Weights of a small transformer language model.
Architecture: LayerNorm before each block, tied embeddings, capped logits.
Training: a variant of Adam for these matrices, 884M tokens, 13495 steps.
Each number is 128 + 24 x the weight over its row's rms, rounded and kept within 0 to 255. Layers, rows and columns count from 0. Numbers have three digits each. The size before them is the row's rms in percent of the matrix's.

# layer 5 attention key, 640x640, rms 0.0412, rows 80-120, columns 320-399
100:122122113119149122164115126085107148134132149165134135136127117056111100128141119170158112154133139148148167091111170110148097105115085102115150103158128125113111133122130123162149098142132146095097134142144126118111139126142130150142113152
089:153118126135126118121114147080134126172141133159112079178148122059133162120119116142098152150113088079108099117160180112132147127146146115140115086137116107120103109119189100128145141109116152142122096118131127105138075128136124095188092115
092:156155100101136149134111125169118159160112150129143112114104116156132134166171131149129120155142116150101103140144094128089094119152098089121139100130120142113121154135132126143140163114117095126163097141157097134137118170174116075141131093
104:104106121135133162092104148097123132131146111135135136161139161105131143132128119128136130071137107140153088145136152100164117115097152134140154167106092118142127134146120138150136092157144153137087125145120109136129090125131129179107118110
096:118153148145145130147133114159093150118151090103121115102138123121140085099110099170112133092101181120145114150147139122152099156106137170155127168149128101186117138173096144104101096160107122137115152122122075145111160157131170143075152098
094:121095127119111098119102129109133119139109137154133163142140137103075133134135138080136124125158111114156133151145158070164089091119144130098114127181126154162105101122149149145141114116157127099094121143119136085157101105122132171131110138
089:123100122138116194138136144134129177124120171125125131122119147120118156128113121158120123113155146112135147110112106168134101164069173110100124118080113105148152126131159132130139117123150147157128121140104089148142143179151127152076162102
099:121110148148111130118090109138120164125165154121122147145102120151088111144109127145135127134143154105158125174118135134136126150108083116118130121103155161083145091152152129130133134128135133108120100103116108101158125128150120112149134101
090:120103095096146131121114140099129176132098139122096089101134114134115138124166126148119142108104147143077145128123167141123111073103116153087121109188156123146150117146139157135127110169165121166100134123120124134127141142153136123082092115
089:125132138083099100121107117158094147146125104145124127103141128192119075143082118154133127152135117117139061163123102134128163094160130153140127122117137172144111107117152114103121131141094138106158139097130140097137154101147143126142126132
091:092123121079107133122084103166122122164128135137137115174084116176107118123075118113139132150169108156128123156102092136095167128144185157154107148164102148140128146102090102106144137118144136152148102120124149108202134110108153106169107130
094:131098133098127051150133151129146090135115118123126136153124161093116163136098143128087133146128126140143152147126142111137150129168116117152127096104098140129121112083135117163110138091101137119112139145137166068063115122114088105181093129
097:125148096119152159134131098152128145169136142137133143136068128124128130166138121079125133113111082123132068149157127120108152123124112132124117144148107128138095138123180138071145152098094127118100114099126140140142125133129116101162182161
097:164118141108155114145128134127116094130115113119106129165103098133101121137126128136127127191151106136170153130088116128074117151139131117170112094161101146104123141112112116100145119145110113116122110108106112082083076109106121128162124143
096:125150124137170150122143158125135125139134103131132133152114110169109107162159095111137120130112159144113092113121131113097116129142142111144126120165117096149127213133111126146116129176135119142149156126141110131109130149133123111104166121
089:101133103084150159085126120155120168110154114114130080096154116201132153104164106151135115139126148124101151108111125155109142131147122157128123128170110107130124147118113106128123148153140116174138143127147123159134107167141162109106152107
104:114139138121118131144142134174085119138144111128145123135116115176110116085107136132065117126119134142109158155086080110094154148130148148168105104089130137141126121071078088101099158109120140176163096113163171133126143146127078106119133083
089:141112153118132086113167121080114136128117140132114126185142136054136147097121131075108118104148124112137169103143133108152146138153144133105134149151114132164120124115133116135113115121138154115097149129169141110104104099104119173129102130
090:119128151139148137111178158087105120136106104114118100150120209141130126098132198089098128144107093115125160128115110121139097125118112132152147127106105160128165113110195110097142132129107116141097116139118155124104156125077139124127079107
089:108120115102118152142108107196123159101132106094135132117110114206106111150136104168134122134119156120143089158114094145100140092113148120141150131135120125137137139146120140129151116140131119114137153112135098134133171165161122139124147155
091:120097140146120119151142116103107186098096127147133158105148124093130132172164123163150125129141129166135104121105137110137095114136129100135141140150168122125154122147111153143116111136106130091102135123151099148095182135144153111081138137
099:156115136131123110159149149132111140139128124072139145146135169106167157115143118124096138105100186144085108133146129132127142135117147103119149112064106076136127132115089096147095135100104120145157130172153130113129127173171105138125101099
085:144146132130142136129113148142124115137125152154105118072113092198153110128143144147105093149117116128098138133136091149100107103123068133122093126134130130090126139116110097104102151164147124160154122143123144137112160166185120111112167154
085:137139115140161167113127120162132112130120114112143115101102120210132098120124119136116111168149118134150097157115089158098122111120123153167096128107147145118109127133145128102160178129102125101172124114094125150110142146163120090149158133
111:135125119107115083131113091137137109117175104121126112115104089137152186117142079152147134110132102117109083130134137141114102187118077112109127139162118112135126162150118139091141135120140064115100120133152125117105123095169174124108126118
087:126149164113139070130163134096127128128130122127102105198146166064127131114135137142122139122144139140159129125121173115155114119139112144116123149173121141141117117131145116117122136129135128125087107106141147127123083102101135135172095143
093:105116105131128112115138114128108117133160139112110080140105144126153119097085129176160120155140144129087143160145107116111167163110137135115114096116111133128102156143096114101132114137165134171173122140177155107121107168128116140156135097
097:110107106119102155123091093088136110108104126116158146142106105121116149097098124104139120109144107142167121127163118135149125127093115118140109151155142138157158088137126137087125136136124132106105144115111112101138126099134139163141138127
094:163147160111076086168102136150131134128145112138145127133126134115119109129122116109129092139129160145155135100126110112100112139165128142132103101119152176154141131118113134098120173129131107123131079125155144095144101078189123138135103103
094:095104157131116139133144124079100114109114112137154107128103157108122113111117168081157124130118111136109190128124175116151139135110102102121132096103116113114157108121135126085130106139106119119098150122111175134110157112079127153144114151
090:112121127146168125120137128088136143123139094145119092150142106051154132108167137158147129106118132126139165069150206128126100136135121117114130116127107132139142142121156118120138099163113109135093132160120161096114149121160138168114124108
081:141143123102114140136143121170099125122112119142127120079095118176144111128133112156145152145178147138149123132106093144075127134138140132155130125167139134117126114108116139125138160163143131107153126113139104141142142139169129105110144130
088:114114138131139082149146129054133132142134134139104118178149149091145154115105157106114155099134131108124139129114177114162151118137133151112138149126111105127117142103124151128115099120138165152092121112143150135132115107073128167131105135
099:160114133151144113122169157101141060117097127121180117123163153129131130118166156133137128144138152140132158105098132105135140117130132108176146091113114128090148113073090106153117166135124114127131113185115176148126109140116079081163099111
098:135126145118144122127156147153124162122125096128096138131153126123126088151150118141080129130119163142136170117135146148144113104169135147150147113132122114105096099154158130166167104119120155123169180142139111114110174131145104105127137139
097:135131131114118126143097160171122117140140104154102090105100167119125118121137106199107083155123159110134132128099118161112101124138090174120108112096108155118131158172133113146149164152145091109130101148162115115116119138180122088152129095
099:117105077174150163148191145182119126130148105129197118090106134157131153100131146074108156105103122137110130116134103094105139129114131105122137127104121114161140148083106119147110152142137086130138133147157149157101152145127103134110157122
092:117123123120132121124148125111116199134134091135128104184155130067144177106122116118128121101100134127147144087139146115165102155145166140100132120144133145166101141092162140120123079121106115135096142157155128094114132151116139162118102146
100:097135170120120125135156126139143107119123125115167170117114129156118089126060174078143112149135139164136174148101079124124160160132132139177088139098136135122120130076097100098101135101093132151147130123107145135128152145081112131148106123
100:141132151140111161147118126132129128116111189127145104084111101179113111106096137119133104164168109110100155174098091131100125170110133129126093127134126122137169148122144115100107173147136101171138114117111106130128158136130157084125195113
091:133116169164138063150108136061108125129143082141114134121121187106151116122130174155141122124124123120164151145110138116144110123154085161102139166136116123162115165147149140138124094114087142093084128126158122124134094093111135155107105171
# layer 5 attention query, 640x640, rms 0.0443, rows 81-120, columns 320-399
091:143156124146143131124137117089110125141116115109161126161139090136115110110131120084120103120133097152159118099129123149129108164138149101144101117108122129147187088096181097092186126175094094141161103150117114150110096139169139130113116131
087:164132140076099146069104134108137119166104102155118150121131082117169133175122130137128143104134156108150116146174125142117142143170079149117144139177095090124084141122121164128102121084144110115113140128189131128102135118103108105163107185
102:155137146113120118123091113150116149131131132157125088126117122110128149085137102116087119102128136152103151113135080106124092138135140113119151118127133157112063174124134130163133157078091094147117144114146109092125164109150093175107160138
095:107110142125173111143132119157142144121128147099105133111119111123140121114149133124113170120097118187102137174137093098079126117137175144152177130177165140174127115147107144177124117089121103118139169103072125101166143129108087089169131113
091:100126155115123140126104122107082142122126130125125098099117143135083143149147108087140096116155150201166130086121116140160125145161132126124131135137103163078103150179106136113117146101130148128161124143158147140127098127143164173111111095
090:133099135097099116055132115125152138135112143133136126129090095088111144108103107138125116103090184095119133107132107114120124119152137138104142071155114094144137141153139133132129100072131123135117130145135088098140137185114094133149142160
098:155137167124157099106151124113093106145105153140152121085141145153121119142143143157131135114100179161149108114105192099103168085158078132097128128122152109083095113122123130090160102157156106120130113135150170167098146155146112114135130114
091:139155146111116124082106164162121147130126111126113097163132145142121082116075154129110159116153162132159135170148094151167138158128118135152125153145048112146089139168136104095139130107153173140116122122139138121134113108110152153144108142
083:088158106144125148134112132106117116164149148139120131086130169140134083156125161145131163148155083150099111107080154088080158118100098112128048123073112156142140100120107124130113164143112166159173098140148107157141131109135114122127126120
092:122169150153129137129142133113140121124145118134090114107139150121126144161116142146104112155175098108101148105139174114127183091102113114105118139110073119119125148125140162089152143151164138162166096179132138177126082107072129123148153085
094:118143117120083125113111173100154131140126164165148162143125118086147134157099125122161099136102094107168156122175173153132118134165134099101089126112176115111147081113136099125148104156120117110098145130166129127112155138105206152081120120
098:141102119149145111101121151119111125114102122113113156080108137106134138106112108120158117074148136101129105118115103106129128123105081108138140150116099113140137141134153161132109128151099127121124134141114116112120161123160155137110154132
099:103141108155092134164120109088166110135164148153138123134150097117131110157151115163132092159150104146171130146116181142121143085178113094163144151075131090094138120115114142104154130139157117130127090120109104137125146119147191162092151113
094:121120097148105154157132115105176153140125103116102126182124121127105130117131120107104120138148098080102123160139115126150138129138147130146195128160128127151101186156139179148102129104140162123118112106129142094142129096122110140152161118
088:140118145079137134128121126113130117114129133129105141148165114134130128107113120144078137117153117131108136152156107103150162159109144154150140142146087105144089130163114121142109140093122174163120151090098120081157132124130107124153132169
103:099146125118122109164189120130117137085165136112156120149149124133104155161110202091185139166096074128121125111152117139097157133136143112149102158079140126121127097123174087116124127134121136102152091149108132133109133116068135089113094120
077:106125127144145115144136138099145106124151159153145118126102153086105106139138127112132099129165095143139149104136139086168140098145166080120090123113106150136170134121164126132152116157128134127137126133139101135144092167130129153091102110
093:146106118125135073154115171126133132104130147138176159130114082133122097139116166087176138132106126153181132142169095151129099153143144112114097152116168187094156138100136091138119114147141136132113093133136109082119134139126164160103096114
085:097128173127138142139092124163117160126154100115123111101141157117116174116112133153134129128183125126120129150103139122094156121151093117168117150096070141164085187135106125193112134145157135117119149114149132124142145113117117183144132169
093:133093131124113122095109158133141158123134122120116171127141133124148133148119086117134141076108187121172122168130143145099142129144102121132141161128140138072128130148082127131143094139164181084094150101147124150124123122140107130134086135
099:131131122129131136082143159119107130114126130129156169163120097088115134115142137086144123134062124105130120112151102147113147138117170149115129110128159098141181106121135088127157093135100105143138135155122150156104151160086111116134096141
078:132122117135116163115098136125141074147101076150114109094121098151171118097144143131144147139137111144140147128114116106118125162186114155109139122153143089118093122134088107124089150108138115109117117105145133116128168181141103096130104169
074:100100109106128133142139107107141120165122104127145142084137109157135137119125160147145121144160119185150119112086164112133157111131143163122133105104191111167097115098112163113087170126118135123135132091101136121135151130109112087099110161
109:118133132110117163105121146144157099127134164109113145098137104126138144155108125157096139144158138129131122161143131150082128139087106140120141125149066075144087105141121166095119126119155129131132132117110174138096135112123128152115126105
081:157147143150145118157101156088145142142108162123131124131124165107113124162145111125138113129122109184172144161142193092177133126116157093113080162170123128099153119127129124118158133152180128123111115147065104109188121139144144167120106082
090:127145136138128115139129123115131151152137131138086146145147150105111125141125129104086116125091135144111146124144167082102139138121176122124089083175094098130116116161128102098114156154153108169151109152128127138096142153097107137113113145
103:121154142100126120147139093165150106125157127110108126036136129118170165104128099164121090120173149158110138079130139091080113105162121106105115111107111118124100176183141132154106152146107102156119138133115121124099100132137140157113121138
094:114116131137104128132136140135113090114107130142098147105123147128180125197155109113114159128128131133123098109122152107114151147157137132128098125133102141109107100159129150134125143130172161110165136138132162146101125101115103093153126099
095:104124099143173117133113132144129156098126112134169198142120075166056136128121144091159109121102129130142116125129134143117101103124144129127126142111186165125180113101151068119106106161164103131136089134126122148100102118148137151122128116
090:145123130156116141103113171118124145165126127135121158143109083113132120095170100112099119098112150128159138142167094174139100167106133132138175170148122068118124144134106120110163133114099154126089152099187107136104112113139152163168182122
080:085147133105061128176144110156128136173167103120120125119150144132136128157089125127130164135162141153110135129111172105119128132160114105163123146115102142154038150136149123205119126119176171113139125090143145139142117088127066133100128180
077:184140110153122103140128150073144164118094132162102116193148141115100096113104134087097107117116146122123144145167123123153108123128144097116144127152100131125142117148161119147148142096132157155157110145087118108149136120148116155125137080
099:123133137128102126121135138118119139118131113144195179154126086113138161112139123130155102159090114117173137126135123174130120168115147158127105115102139115114145089098137090130151131150158115121117113167162136127129149134116159130119120151
098:149097092095138119152099137138087123114118133150145121182133117114139104171131103119132164117111095134171140155127147132164121130114148143154119146137149152156147111105148096122145096114121140107060156105118124091130141169145150104134096143
096:157154135115090136090110122093135121167160089108106140143128122123192094153139142119053114106127135138178150118124168167169149132164119137112147104120077112126123129130178139128152149119176124114100135126126126105144173124121153107110147162
097:105097137106070123116183135131117147101129085145117166137116102124112149099060132068157140111088168127144111110159087151156114144135148128129155152139132131135112125122126128153091137117124143114094164156143128111102183057091155119151124150
084:126152108096142129126107142094101161161122180130132130168114102090133135145134080108127130094124153111143148146157122119127139145122146109126100186156131134106175162114143116100164102163091164159115125136153069137144152165098130148141115164
098:086102095131146130161179134158117119093135160118159164130121110154114136150119162138179119149107080087129125118118105128105139116123161098090107127075157134105161092088137138075118087147102119132125099150134105169116131161107147100132151075
099:087102146120120109136127102146189116113135128093136128059108114155108147113109146149149094158114143143099120148161086158101156087136121131119117092121130102125113084160128116106133161106148128142176084137155147126121098131097102121140105122
083:122130119112170158121124137070134149091142119125142131115096104146104114166103156107113121121124116126144129134131147114142124127107155108084143136130171161125178140125142147144142096118145115151110122131106119143163105158123164123073138118